Each number is 128 + 32 x the weight over the matrix's rms, rounded and kept within 0 to 255. Layers, rows and columns count from 0.

# layer 11 MLP up, 512x128, rms 0.159, rows 231-257, columns 0-127
[[112 150 171 159 125 150 125 117 127 137 106 159 148 125 152 151 118 120 131  93  68 117 104 129 116 117  78 194 140 151 166 155  99 115 170 157 127 114 144 119  81 145 128 112 155 158  94 146 150 133  92 107  80 139 142 190 142 160 188 143 143 124 101 126  69 108  89 132 148 146  88 101 122 166 103 141 184 137 123  91 140 103 136 140 122 109 123 109 106 118 152 133 118  94 103 109 133 188 128 116 160  99 124 133 130 124  94 116 108 107 115 132 115 127 135 111 103 101 138 144 118 117 106 122 140 152 156 124]
 [ 72 139 162  96 186 168  83  59 158 137  85 142 105 185 126  78 176  87 196 145 102  83 146 172 138  73  97 130  86 161 116 130 122 151  72 125  85 146 132 133  79 139 157 136 102 155 103 103 128  74 154 155 150  77 141 175 130 120 181 138 221  69 134  91 144 150 121 103 151 169 123 122 122 152 126 166 119 129 137 156 174 128 146 138 154 135 117 128 137 102 114 111 138 210  99 133  93  96 163 134 146 143 131 132  89 160 146  89 189  98  86 116 107 178 107 138 120 172  75 163  93  68 128  64  55 160 121 161]
 [174 150 162 122 120 135  62  93 152 101  85  83 170 198 162 107  97  81 175 158 106 108 156 148 123 118 155 131  78 156 130 182 159 147 135  42 115  89 150 155 100  88 143 146  86  96  89 145 146 130  89 124 141  91 152 111 143 119 121 149 138 159  83 116 142 106 106  83 136  90 136  85 174 153 165 152  98 134  98 124 177 165 117 124 118 137 199  71 114 137 151 110 149 129 127 150 120 143  92 112 160 131 105 126  82 133 105 143 113 102 116  94  35 152 138 167 148 144 106 181 154  86 145 141  66 160  97 121]
 [118 132 121 106 117 194  69  70 137 160 130 127 145 107 134 168 158 203 129 157  92  88 148  65 111 168 112 141 134 141  97 148 148 107 155 186 130 116 167 157 133 172 140 137  90 112  88 187 157 142 100 100 116 151  83 153 154 118 144 150  81 123 176 153 108  94 160  63  93 109  88 119 148 138 105 138 137 132  99 165 100 142 117 114 150  92  87 133 159 142 123 111  93 112  98 120 110 179 160 138 168 110 154  64 111  76 139 112 120 114 100 214 105 129 122 160 154 215 121 111 106 108 104  78 150 131 183 191]
 [140 164 148 139 131 116 134 115  93 134 151 134 164 121 160 112 121 126 114 152  87 130 143 153 150 100  93 163 121 201 104  94 136 185  70 160 107 141 125 134 141 172 129 116  75 124 147 107 125 122 127 105 138 177  97 133 168 107 139  61  87 179 147  93 104 114 138 162  66 145 132 101 140 185 119  90 162  93 131  95 119 103 132 139 141  93 187 111 103 127 101 138  92  95  72 106 129 119 149 107 112 100 125 135 153  90  98  91 226 183 112 111  96  96  99 138  96 181 107 126 121 143 130 158 138 167 160 166]
 [167 181 112 129 114  96 134 116  81 103 104 132  84 156 193 116 124 141 125 146 173 166  85 101  67 122  97 194  83 107 102 117 130 164  99 165 132 117 120 132 111  94 132  94 199 124 185 179 131  98 124 107 145  88 105 131 156 141 170 144 146 137  54 149 120 103  78 133 125 153  98 103 112 142 163 161 147  89 135 155 130 123 135 200 168 109 106 150 125 144 147 137  70 181 181  91  97 137 141 179 111 155 129 112 146  86 116 139 135 109 126 128 110  53 192 168 148 117  82 124 105 117 146 100 159 125 117 158]
 [146  90 147 109 130 126 136  99 158 108 159 152  98 119 123 178 175 175 112 145 166 140 109  52 102 138 134 113 131 119  70 164 136 108  40  97 123  86 135 191 102  85 128 143 117 150 172 138 138 114  78  99 186  97 152 156 131 112 110 154 175 124 134 145 136 151 186 107 103 131 110 116 154 105 115 184 109 113 123 176 162 131  95 159 148 141 143 127 111  98 142 154 148  85 177  86  95 122  84 134  83 121 190 128  98 122 111 120 110  91 102 110  60 159 154 151 119 147 167 143 141 128 153 117 117 120 135 104]
 [164 112  61 121 135 149  73  75  78  88 121 198 126 107  99 166 132 164 166  95 162 119  97 117  92 207  75 145  93  88 144 186 122 166  98  91 153 131 113 128 110 155 108 186 174 101 140 158 170 160 108 133 110 154  93 191 132 119 156 112 169  89 127  96  86 107 168 178 104  89 139 136 154 142 129 151 167  96 101  86  80 100  84 167 132 118 155 148 136 110 197 163  97 131 102 127 160 114  92 134 205  99 210 129 132 135 126 136  90  78 128 147 113 129 148  86  99 183 196 101 140 101 170 115 122 114 112 137]
 [139 170 191 134 115 137  91 123 118 148 110 162 143 168 136 125 171 164 138 177 107 128 130  97 155 114  74 180 125 120 149 166  78 117 170 153 128 104 123 111  91 114  94 131 196 128 107 156 127 103 118 119 136 125 141 121 137 158 150 117 152  97 107 129  90 102 105 112 165 136  95 116 155 134 122 127 170 130 132 114 107 122 125 133 124 123 118  96 109 140 144 128 109 165 111 135 155 154 138 139 120  91 124 104 107 119 127  81 107  86 105 154 149 145 176 123 138 134 141 111 152  79 159 137 109 144 177 116]
 [117 134 111 130  85  81  96 109 169  90 138 110 125 210 142 213  95 197 173  61 146 128 147 148 140  76 125 171 120 146 114 134 125 103 140 113 114  74 167 124 108 147 138 106 111 121 107 207 150  90  82 130 126  98  97 106 160 130 185 208 129  94 104  55 156 129 108 116 121 109 157 123  96 146 100 108 129 170  79  36 148 137 137 160 144  99 173 119 199 138 135 153 158 102 108  67 140 171 173 130 156  99 123 150  93  66 149 135 143 100 101 108 142 153 145 171 122 150 183 111  82 149 113  68  98 146 125 154]
 [145 203  80 125  79 183  85 107 150 112 128  77 185 171 133 150 169 155 212 173 102 178 149 161  89 107 174 172 118 139  88  97 159 123 125 135 147 143 101 147 120 178 166 133 138  86  98 169  91  84 136 174 119 118 103 175 127 118 119 126  90 139 118 132  99 177 130 109  82 152  67 134 155  81 130 178 145 111  87 125 125 124  97 111 155  61 135  84 123 109 120 125 115 158 120 181 123 172 145 123 150 173 107 172 126  62  89 148 101 121  82 157 117 114 110  60 134 101 118  73 114  85 169  93 159 154 165 136]
 [112 131 149 145 111 148  81 170 166 144 120 133 163 133 148  94 177 128 155 123 124 121 146  99 114  94 129 150 130 149 130 149  74 133 122 109 134 105 117 114  94 136  89 130 113 120 141 134 138 117  93 108 116 119 126  95 143 162 114 197 159 149 108 125  97  99  77 150 112 108 108 122 159 122  79 146 173 140 116 155 152 140 144 158 138 157 113 114 137 117 128 106 125 112 134 119 114 118 133 138  94  91 116 123 102 125  76  99 134 129  95 121 146 190 174 106 101 130 101 143 174 126 172  99 102 150 149 120]
 [ 72 153  98  89  94 135 118 135 158 203  88 172 140 131 131 112 113 162  89 183 135 152 127 149  85 136 160 118 106  79  95 119 134 156 115 126 122 137 108 177 155 167  77 132 107 140 133  37 150 130 126 154  97 105  92 122 142 102 122 132 149 108 140 109  71 143 166  54 107  78 105 162  90 159 148 128 163 118 148 111 164 147 161 140 130  80 166 165 137  98 116 192 102 192 139  92 112 128 156 166 110 157 110 129 122 149 138 153 124 122  90 147 150 175  90 139 170 146 164 132  93 159 145 101 162 130 128 140]
 [121 127 105 156 141 137 105  87 145  86  67 142 108 137 110 166 141 121 172  74 158 166 136 161  87 159  54  82 106 124 106 100  99 138  56 118 118 103 139 152 161 208 102  65 127 175 172 130 180 157 161  90 153 112 116 112 173 127 159 141 142 163 142 109 193 110 152 131 147 201 119 132 145 132  68 116 208 113 117 115 153 134 160 129  91 133 105 136 148 107 104 133  94 159  78 176 117 107 167 108  85 132  97  85 119 100 135 123 124 155 100 133 110  89 124 166 120 143  85 110 109 144 105 133 107 111 172 211]
 [169 145 141 140 118 156 112 150 116 133 155 136 129 119 156 182  99 131 106 151 135  78  56 106  77 169 135 118 120 188 147 126  62 133  89 175 144 126 155 105 131  91 143  72 211 140 152 191  91 141  65  80 151 116 121 164 165 102 168 184 139 119 110 121 140  97  86 154  85 128 139 181 168 125 101 133 182 152 100 150 158 108 113 134 142 178  90 101 163  87  69 117 155 140 132  61 183 208 122 115 191 182  78 136 100  80  87 128 105 162 112 148  74 113 169 179  80 127  55 115  83 102 149 173  91 144 143 174]
 [143 139 113 111 102 164  86 156 164 135 100 164 145 115 119 122 128  95  84 133 134 112  86 135 152 158 144 161 110 152 163 117  91 204 104 114 161 152 141 128 131 132  91 126 182 112  81 136 143 135  53  96 157 106 151  66 154 158  94 131 156 127  88 135 129 143 105 136 110 147 107 123  99  78 112 112 204 118 131  97 151 162 169 121  47  61 151 122 100 133 209 184 131 140 118 133  60 126 105  72 108 179 158 138 148 134 169 135 165  85 119 119 108 120 121  69 133 125 158 106 153 115  87 167  90 140 106 113]
 [168 111 126  94  53 155 112 127 124 157  94 164 161 173 187 108 114 101 196 133 132 154 128 130 139 131 115 185  62 133 182 188  47 142 153  87 138 134  80 128 125 148 146 205 140 145  97 166 109 126 101 177 171 108 107 101 154 148 184  92 114  97 124  67  86 140 166 120 117 154 161 136 164 169 174 135 102 119 108 120 152 129 136 120 107  52 140 102 178  85 116 136 155 130 163  98 147  83 110 106 132  99 122 133 126  53 118 138 120 118 123  91 128 141  54  54  67  95 151 159 181 117 182 119 144 101 152 104]
 [143 149 111 120 138  86 149 140 115  66 118 141 129  97 164 122  97 130 161  57 114 183  98 151  28 129 223 131  93 127 100 142 128 113 133 151 117 125 232 135 153 130 112 124 124 137  63 154 175 138  87 116 108 177 148 137 189 158 138 157 122 137 148 134 107 122 107  95 106 140 102  85 144 136 159 110 150  99 103 150 182 152 101 128 112 104 161 148 146  73 124 112 105 159 135 107  74 175  92 110  98 149 143  74 128 135 115 191 173 123 123 111 126 104 117 149  83 109  96  99 107 149 131 134  99 125 179 182]
 [ 79 117 156 152  99 137 115  71 157 106 142 154 105 120 120  90 209 129 182 130 107 107 118 134 119 112 140 106 117 188 158 108 107 120 123 137 110 106 127 158 123 113 141 118 170 170  78 109 153 113  47 192 160 137  97 180 121 131 129 162 173  63 157 115 136 140  68 127  83 142 143 130 213 143 158 127 121 126 110 167 179 147 145 155 156 156 110 108 103 128 118 154 162 190  63  49 200  93 151 113 130  69 107 106 156 105 117 124  90 115 102 154 168 158 126 125 175 142  76 118 107 102 104 116  89 156 132 195]
 [103 116 106 187 159 160 114 117 116 149 106 114 108 117 158  88 119 137 244 146 108 106 118 180 160  72 140 157 115 167 128 161  85 132 171 152 131  70  91 131 119 120 145  78 123 159 113 125 104 153 126 175 131 118  85 113 130 241 137 164 176 124  93 176 113  28 145  88 122 136 133  81 191 126  95 135 142  90 146  57 117 144 146  99 101 136 133 112 120 125 125 133  76 116  93 104 119 132 132 127  90  80 136 101 162 154 107 121  83  98 117  94  92 116 197  60 173  79 117 159 147 135 121 173 148 146 205 118]
 [167 118 132 132 108 175 118  96 109  84 147 136 120 119 143 158 135 214 127 145 146 116 114 109 118 140 125 123 137 104 101 151  75 144 114 114 123 119 145 143 150 113  69 130 171  98 103 122 111  76 107 148  90  94 116 179 124 162  96 141 125 116 160 117 163 151  98 165  93 186 140 127 170 119 128 133 165 103 118 117 141  95 121 119 165 108 120 110 122 125 106 118 154 181 145  67 133 100 148 162 136 107 103 114 114 140 160 134 103 107 130 151 126 123 131 109 104 103 151 129 132 135  89 164 131 120 130 123]
 [106 124  97 113 144 107 108 154 117 122  66 137 175 169 127 171 144  88 105 128 101 125 155 140 126 134 126 114 104 149 118 136  85 165 129 142  88 158 114  94 104 154 111  96 132  94 192 108 191 126 100 134  99 109 148 182 107 124 124 111 134 135  61 118 100 101  98  98 145 129 126 118 134 129  91 165 106 165 140 119 161 119 147 170 110 178 114 156 182 104 107 100 133  86 136 157 133 139 142 183 139 154  98  86  70 161  96 149 144  61 138  86 116 150 181 153 133  88  60 175 157 122 201 154 118 138 185 128]
 [ 87  70 101 143 144 144  56  43 157 125 174 186 111 111 192 115 105 121 142 146 111 196 128 154 164 109  77 141 104  80 146 176 106 128 101  85  84 158 112 172 114  98 109 144 125 179 168 138 119 104 146 129 174 165  87  98 156 201 127 116 214 116 109  91 153 128  90  83 106 109 103 129 170 205 104  97 137 116 122 143 122 102 120  87 138 125 200 132 127 104 142 120 136 118  91  93 142 165  88 152 137 140 161 182  50 148 129 148  95  72 120 124  97 136  98 113 114 148 119 157 111 199 163 127 145 145 151  48]
 [159  75  98 150 102  75  87 153 146 143 105 127 145 134  95 176 111 137 168 146 157  89  85 132 151 139  37 101 146 149 171 131 109 176 117  88  98 139 105 121 120 146  62 146 155 117  79 161  97 202 109 117 188 119 136  65 169 231 113 120 131  93  85 146  81 132  87 147 133 109  79  78 120 161 158 122 169 158 141  97 107 123 129 149 123 127 183  57 138 135 104  96 151 172 114  95 179 134 179 112 109 128 104 164  80 106 150 154 133 140 123 144 135 167 153 129  95 163 110 136 189  38 167 117  71 133 127 142]
 [177 123 166 115 114 172  86 110 155 102 145 138 102 135 130  67 188 155 168 106  89 125 108  88 105 142 117 148  92 184 142 164 129 172 166 172 159  99  95 139 146 134 103 160  84 233 112 149 130 147 107 120 185 101 124 168 137 107 116 118 161 116 182  98  94 159 169 136 118 178 147  91 108 122 117 124 130 127 113 163  84 105 132 157 125 126 127 113 105 166 131 143  71  83 128  79  86  93 113 143 110 125 147  61 183  46 135 146 136 104 120 156 169 109  36 111  77 113 215 109 171 108 111 135 150 165 102 188]
 [154 107 127 144 100 127  60 126 111 159  68 177  94 184 114 104 131  88 106 112 107 149 102  96  53  78 184 113 157 182 123 157 101 120 118 110 127 138 125 172  46 128 179 148 209  48  85 233 159 150 164  77 157 128 158 136 145 112 135 157 175  91  85 116 106  95  95  21 135 113 131  71 121 179 113 169 140 120 151  74 114 191 107 140  52 107 129 141 111 148 122 112 120 167 169 146 130 208  64 151 108 173 141 112 160 121 114 123  96  85 104 131 119 189 128  90 151  94 151 167 139 114 123 135 122 150 151 104]
 [101 121 171 160 125  94 150 141 155 105 146 152 107 139  97 113  99 175 104 141 157 108  83  87 121  91  84 118 122  67 177 117 128 144 100 183  73 137 141 141  89 149 121 143 145 175 133  96 127 102 141 111 152 127 133 119 132 119 215 137 143 128 118 108 104 115 125 108 146  96 120 112 109 171  80 155 164  99 127  90 117 135 152 140  90  83 115 135 127 123 134 130 176 125 177 126 121 134 162 132 141  97 139 181 134  99 172 123 112 129 123 122  95 125 121 104 110 155 152 139 102 159 112 143 158 141 107 152]]
# layer 11 MLP down (transposed), 512x128, rms 0.171, rows 231-257, columns 0-127
[[128 188 173 177  95 193 114 106 113  92  92 164 158 141 170 172 166 155 154  91  56 106 112  79 134 109  99 177 109 164  79 199  61 146 171 174 102 107 152 153 110 149  83  98 162 168 162 123 150 110  84 125  81 109 113 196 210 186 115 156 104 102 121  75  73 129  73 104 105 139 110  94 170 166 105 165 207 161 106 112 167  96  95 193 103 149 122  79 132 128 149 201 135 110 136 148 139 118 148 113 108 127 107  96  85  83 105  68 119  58  17 144  64 199  93  70 107 143 131 145 134 105 130 113 122 247 120 120]
 [114 124 148 138 122 140 115 109 130 137 134 170 142 139  96 151 141  79 136 122 123 100 146 107 142 103 156 126 133  91 148 110 112 127 116 157 133  82 135 111 185 135 152 115 156 113 125 155 107 111  98 199  80  75 221  82 139 102 154 150  91  77 160 142 125 121  81 112  59 126 121  90 120  91 154  80 169  87 119 151 165 193 154  98 200 185 133  55 108 103 152  48 175 133 155 156 167  19  96 184  91 137 158 140 118 127 114 151 106 121  72  99 141  67 151 122 150 124 134 134  88 122 145 165 178 255 129 117]
 [ 44 158  74 168 126  81 122  83  70 126 149  18 124  97 147 109 129 140 129 127 118 117 158  95 139 127 124 149 133  94 149 154 108 109 110 140 130 151 124 114 113 119 118 159 134 107  95 111 154  50 213 187 116 152 136 182 151 120  81 110 122 145 142 137 140 118 121 167  83  97 135 109 139 127  89 166 109 151 114 144 156 169 119 124 148  76 147 155 139 194 127 101 133 157 132 161 139  93 128 160 169 115 100  79 180 116 129 137 119 122 154  70 119 155 121 115 130 148  76  73 175 170 105 155 186 117 160 129]
 [ 67 135 122 117 125 134 181 133 159  79 176  62 126 178  87  56 130 169 154 151 122 150 209 128  85 128 112  93 143 120 145 125  99 107 116 201 109 117 185 163 142 174 145 111 178 120 115 112 114 110 163 125 106 110 114 169 154 150 138 140 116 136 151 124 119 110 157 103  90 139 164  62 125 107 151 129 144 114  76 133 127 147 132  77  79 123 113 166 111 114 142  92 125 119 122 128 168 142 155 145 148 137  97 181 121 135 157  90  90  92  94  89 200 103 174 101 130  92 140 151 124 110 185 120 107 148 146  76]
 [103 131 111 136 157 172  96  98 130 168 153 113 156  77 177 126 108 164 124 172 142  91 144 127 184 129 185  94 126 142 149 133 140 137 137 114 135  48 137 166 120  72 126 126 212 130 121 116 103 155  86 145 144 127 113 152 125 182 123 165 126 168 115 171  93 176 154 141  78 154 150  59 107 134  96 141 132 108 140  92  62 151 151 149 110  92  99 135 153 198 124  78 110 115 154 121 136 122 122 143 113 122 112 151 182 122 164 130 122 100 128 149 121 103 103 150 118  73 121 123 135 135 115 112 150 118  61  80]
 [126 101 137 154 127 140 126 144 110 139 119 160 144 165  96 178 136 107 135  79 124 148  91  79 130 144  99  99 109 161 139  90 116 173 143 161 149 150 112  66 154 169 152 108 118 129  88 148  47 177 170 149 123 148 180 119 156 100 115 137  60  94 150  96  92 175 166 152 147 134 150 113 120  88  81 158 140  84 202 111 165 132 119 129 166 152 106 103  76 105 139 122 105  90 139 150 121 102 142 161 131 102 118  99 126 105 114 130 128 114 139  65 155  66 120 139 143 130 200 131 118 144 195 119  88 176 115 133]
 [ 98 162  84  95  92  90 147 157 142 163 105  96 122 130 127 110 115 175 144 145 133 146 129 127 120 190 120 139 126 140 152 118 127 150 149 120 160 192  85 133 127 153 123  69 122 156 121 116 146 125 107 150 148 123  91 109 193 165  82 124 103 128 146 141 125 133  91 157 132 145 152 130  92 126 106  96 116  95 150 185  75  82 125 104 136 144 157 144 129 176 128 130  49 137 138  79 133 139 158 134 186  92 145 159 137 121  92 158  87 145  90 140 100 114  99 170 147 124 165 169 129 123 152  98 143 144 116  91]
 [123 160 171 160 131 121 195 111 145 116 141 147 174 154  46  82 122  75 133 132  73 138 151 162 118  98 172 126 133 108 144 127  80  80  64 156  99 154 120 135 121 106 111 136 112 139 165 124 149  68 152 106 158 151 141 147 182 129  69 170 138 177 162  89 183  84  99 142 149 154 126 173  89  83 166 103 131  85 149 111 191  76 121 110 119 127 173 147 155 112 108 110 114 127 124 126 177  70 141 103 165  92  89 184  87 124 125 103 159 127 135  87 109 117 137 156 119 101  99  97 120 105 170 162 120 193 176 108]
 [149 162 180 172  95 170 135 104  95  93  73 193 168 162 184 175 164 144 167 113  58 116  73  36 145 105 108 205  89 213  65 181  54 150  99 181  91 107 160 220 119 124  96 104 169 135 126 117 169 113  52 154  58  92  99 186 236 192 129 103 112  69 124  76  93  88  84  85 134 151 118  81 152 150 104 174 196 139 105 150 176 101 108 199  84 135 138  84 114  89 137 210 141 143 109 128 169 117 165 131  68 124 137  94  81  75 104  63 111  92  43 175  60 178  91 111 110 189  83 139 165  83 136 167  69 240 158 145]
 [145 162 146  85 123  91 104 153 144 173 113 150  60 125 126 106 164 127  89 135 148 124 169 121 114 110 129 115 152  95 100 106 142  66  97 172 167 159 112  64 163 131 145 114 120  95 160 101 124 138 114 112 110 188 100 142 178 122 152 181 113 176 113 121 184 125 131 107 124 153 143  70 132 181 157 140 137 172 120 110 137 112  80 144  43 121 119 107 163 130  87 184 164 108 127 101 166 110 134 108  60 129 115 124 195 156 143  70 144 186 121 145 105 127 151  91 110 134  85 110  64 132 112 159 200 144 169 152]
 [192 130  84 128 130 115 142 101 128 154 154 141 104  92 137 134 202 161 133  95 135  97 116 134 134 152  94 125 135 196 130 128 158 101 159  74  79  81 143  97 101 110 140  90 153 167 134 130  89 160 119 110 134 155  64 122 131 187 183 129  65 108 147  98 128 105 168 108 158 144 163 103 167 141  77 116  89 134 116 108 117  88 111  79 169 129 116 156 161 159 141 145  76  99 191  74 144 140 119 123 110 156 117  95 141 172 133 130 122 107 172 112 131 147 117 209  46 151 141  56 131 201 130 138 190 154  63 121]
 [134 148 185 191 143 129 120 157 118  96  93 149 177 142 130 148 198 123 181 129  41 107  90  99 121  91  70 161 131 131  47 165  42 177 148 176  46 102 141 166  93 149 104 126 116 151 154 123 181 130 119 124 106 118 109 184 224 195 101 143 145 122 123  44  84 142  67  89 110 114 128 119 152 166 119 218 180 169  89  96 154 106 102 169  95 148 129  72 117  52 138 131 150 123 136 145 142 119 136 103 109  99 111 109 109  96 102  80 109  86   0 146 124 174 108  94 121 168  96 139 152 118 195 133 113 255 158  93]
 [155 126 128 167 163 126 157 113 144  91 149 104 164 169  80 146 117 112 135 128 124 125  88 158 139 159 104 128 175 123 104 132 104 129 113 131 133 134 149 141  93 122 185 127 152 175 105 172  53 163 158 129 116 163 131  82 200 202 114 124 131  47 121 155 123 142 165  95 145 110  79  82 135 113 112 154 156 134 172 125 177 126 129  81 109 170 116 166 103 161  74  90 133 123 146  74  90  95 112 115 110 140  94 104 144 155 120 116 154 170 117  95 107 100 140  87  95 107 117 153  82 105 122 176 126 128 110 161]
 [143 149 104 135 143 130 128 157 115 185  97  71 104 125 202  87 134 136 163 118 115  71 135 165 194 116 111 116 151 175 124 119 123 165 151 196  91 103 152 107  81  87 141 120 144  86 135  81 104 165  87 187 141 113  77 159 135  93 117 115 153 135 148 155  95 167 145 145 109 124 176 131 125 121  91 146 145  87 109 225 145 138 113  75 115 115 148 101  78 128 186 118 138  83 154 114 121  51 160 142 154 127  75 169 128 157 139 136 128 155 148 110 170  75 108 118 161 104 107 112 136 160 178  54 146 138  76 130]
 [123 104 114 152  91 138 129 159 149  89 185  82  45 162 141 121 123  88 157 173 142 103 181  86 168 179  39  96 103  78 123 155 157  94 207 111 125 106 191 103 112  79 126 162 168 140 121 115 145 105 162 146  92 185 146 127  65 145 126 134 190 181 131 121  94 156 178 124 138 130 102  96 117 225 141  54 122 183 183 164 121 138  94 162 130 109 125 144 118 130  99 118 100 106 155  83  91 132 114 116  39 140  91 110 154 167 177 109 145  97 186 111 195 148 149 136 159 122 127  69 103 112 143  89  92 146 134 143]
 [150 126 125 128 136 173 142 118 192 127 138 125 109 131 174 132 114 105 109 107 131 166  90 143  96 129 130 123 164 119 113 144 115 109 117 139 114  99  95 140 176 137 100  93 140  89 154 156  86 109 172 133 153 116  87 171 119 105 156 138 107 103 175 120  80  76 142  94 118 120 120 135 137 160 150 111 106 155 135 119 138 144 107 150 135 149 139 140 142  63 100  20  88  96 198 112 156 106 161 113 167 167 131 160 126 111 129 110 152  98 112 159 180 110 111 123 132 109 152 114  95 149 139 142 196 113 142 106]
 [144 113  87 119  79 168 176 141 124 131 142 130 130 186  79  98 138  97 104  93 124 138  97  88 172 177 149  92 167 136 112 156 120  75 127 151 100 172 117 151 129 117 143 130 202  88 240 116  79 115 116 135  65 162 117 139 202 128 119 150  81 104 141 135 145 156 157 103 200 137  73 121 113  94 149 118 155  75 133 150 146 124 206 118  84 122 115 175 101 134  93  90 123 140 137 156 159  93 140 132  76 137 137 129  75 119 144 143  91 145 112  91 140 172  80 113 123 160 176  97 146 105 169  92 113 177 133 146]
 [192 108 135  80 101  88 153 171 151 172 137 130 142  97 103 118 135 137 117 133 129  87 179 142 103 180 161 138 105 118 164  63 109 165 167  80 135 175 135  14 121 120 117  66 179 104 152  87 128 148 178 159 154 114  89 163 121 125 109  64 104 111 133 146  81 107 160 131 125 117 142 148  48 123  77  62 120 146 214 143 166  97 181 161 101 108 136 160  87 133 113 118 124 115 111  73  70 147 141 143 133 158 110 142 106 113 168 113 120 142 221 110 181 157 110 141 131 114 176 133 165 162 123 121  97 119 160 147]
 [112 138  72 103 135 121 124 100 105 116 199 131 138  98 140 110 119 150 159 131  96 133 173 156 162 158 146  63 104 160 147 142 107 134 144 172 150 184  87 135 134 164 113 100 167 157 153 130  83 142  72 172 130 138 152 111  81 120 123 118  95 109  92 123 100 129 114 172  93  98 147 119 100 146  56  81 111 151 161 110 126  80 162 131 101 152 140 145 128  98 148 144 108 128 167  99 164 121 113 115  32 144 146 123 153 159 165  80 120 133 149 139 133 140 130 174 137 147 154 150 121 123 102 134  67 165 103 139]
 [ 84  86 169 130 142 125 127 121  94 153 100 123 105  83 119  85 110 118  89 122  98 136 198 137 120 101 152 176 100 108 148 187 176 124  31  59 148 120 154 161 133 177 174 130 130  96 120 164 130 102  85 158 128 127 156 142 101 130 174 140 198  97 124 155 127 112 141 210 131 130 142 147 179  75 126 126 108  93 156 128 117 146  84 102 164  90 105 171 127 182 148 133 131 145 143 105 125 141 139  68 121  91 167  64 119 148 132 140 131 114 104 117 107 121 119  99 128 192 123 115  73 139  99 110 157  94 180 180]
 [134 163 104 124 118 108 161 166 143 134 148 105  95 141  98  90  93  92 155 140 177 135 145 138  87 132 125 120 115 135 159  77 135 122 153 130 148 165 115 127 130 136 137  91 131  69 107 161 108 145 110 131 145 113 146 115 177 157 146 110 113 108 110 152 141 128 142 157 116 137 163 122 119 134 136  93  99 130 122 161 104 138 170 107  92 167  90 133 129 118 159 160 132 100 167 105 108 110 133 120  91 158 161 145 112 109 106 131  85 149 126  93 117  97 141 176 149 100 193 136 134 122 163  57 128 127  95 149]
 [115 106 171 114 129 150 145 123 118 117  99  83 141 142 168  96 144 120 134  85 160 123  89 144 111 113 128 154 127 172 113 164 134 137 164 136 124 159  94 157 131 119 144 175 102 157 119 124 116 132 118 115 132 146 147 103   0  86 133 104 137 134 140 129 160  98 133 140 102 156 156 135 159 111 146 127 101 106 137 124 118 119 144 135 126 110 138 250 128 126 145  78 125 137 117  93 106 117 131 157  68 121 137 148 137 135 127 110 154 168 210 153 122  91 104 128 127 151 176  96 156 110 118 125  86  24 173 125]
 [126 137 143  96 110  93  92 129  95 117 136 151  96 138 137 108  89 136 193  87 164 180 144 161 112 141 101  89 101 146 107 134 170 104 171  91 157  98  74  69 130 148 100  96 107  60 182 112 145 156 122 143  45 108 115 137 136 187 140  62 103 123 101 156 149  95 180  76  76 129 108 118 142 153 129  66 111 138 143 114 178 187 149 138 131 138 149 110 152 152  90 153 207 191 140 117 187 148 181 114 197 182  76 112  98 111 125  53  71 166 137  95 103 166  92 168 149 194 111 183 165 171  88 104 124 144  91 103]
 [176 129 156 107 116 118 113 147 128 152 103 107 120  94 122 133 129 115 116  65 155 144 148 127 107 140 158 144 166  87 186 117 168 133 120 165 134 122 148 112 150 102 114 165 113 150 213  68 125 148 157 146 107 105 142 112 128  26  91 159 186  83 176 117  57 119  80 120 108  54 160 128 166 111 166 143 132 172 174 116 113  97  84 138 167 100 104 156 190 116 181 128 107 169 144 100 158  67  41 134 124 158 112 249 137 128 181 106 160 122 109 157 136  99 117 114 106  93 143 114 145 118 159  98 130 137 114 128]
 [126 169 112 134 107 187 127 134 118 113 134 112  91  83 140 124 140 152 152 109  90 122 147 167 178 120  91 115 158  89 123 141 138 100 112 106 155  84  21 234 112  94  97 125 110  93 147 113 122 157 139 103  76 122  74 178  83 138 161 132 109 161 102  98 162 156 118  96 136  99 114 148 128 111  86 138 111  77  72 108 169  92 188  97  82 161 110 106 167 148  85 100  78 166 125 191 129 122 143 109 183 143  97 145 128 197 158 165 121 158  72 208 137 200 135  98 102  86 139 181 146 140 139 132 127 139 107 142]
 [106  65 142  59  23 170 124 158  40 150  51  23 150 155 138 111  38  92 123  98 100 112 127 152 130 146  83 165 203 203 201 176  96  79 150 132 149 109  92 134 114  86 155 100  90 135 131  93 126 108  74 118 126 105 126 143 178 167 106 154 177 155  95 104  78 223 147 112 127 125 170 148  79 153 120  94 159 183 164 174 142 116 153 142  89 176 123 137 124 173 143 151 165 142 166  96  95  75  93  72 175 120 192 121 151 157 163  93 130 146 182 193 149 131 103 119 156 126 175 132 114 120 101 151 127 112  99 153]
 [150 130  62  94 136 128 165 141 160 156 132  97 140 159 140 123 128 139 115 139 192 161  96 144 155 161 151 137 141 159 156 114 119  75 125  83 141 158 134 151 123 144 179 123 112 117 105 147 103 173 100 138 113 135 138 128 194 145 114  88 108 113 152 175 148 112 175  78 122 126 103 167 127  77 144 126  96 116  64 127 108 115 116 104 134 117 123 122 109 101 155 177 141 131 121 133 130 107  87  92  98 165 109 123 101 133 153 161 140 161  76 109 122 120 147 155 150 121 140 135 121 105 125 102  79 118 103 181]]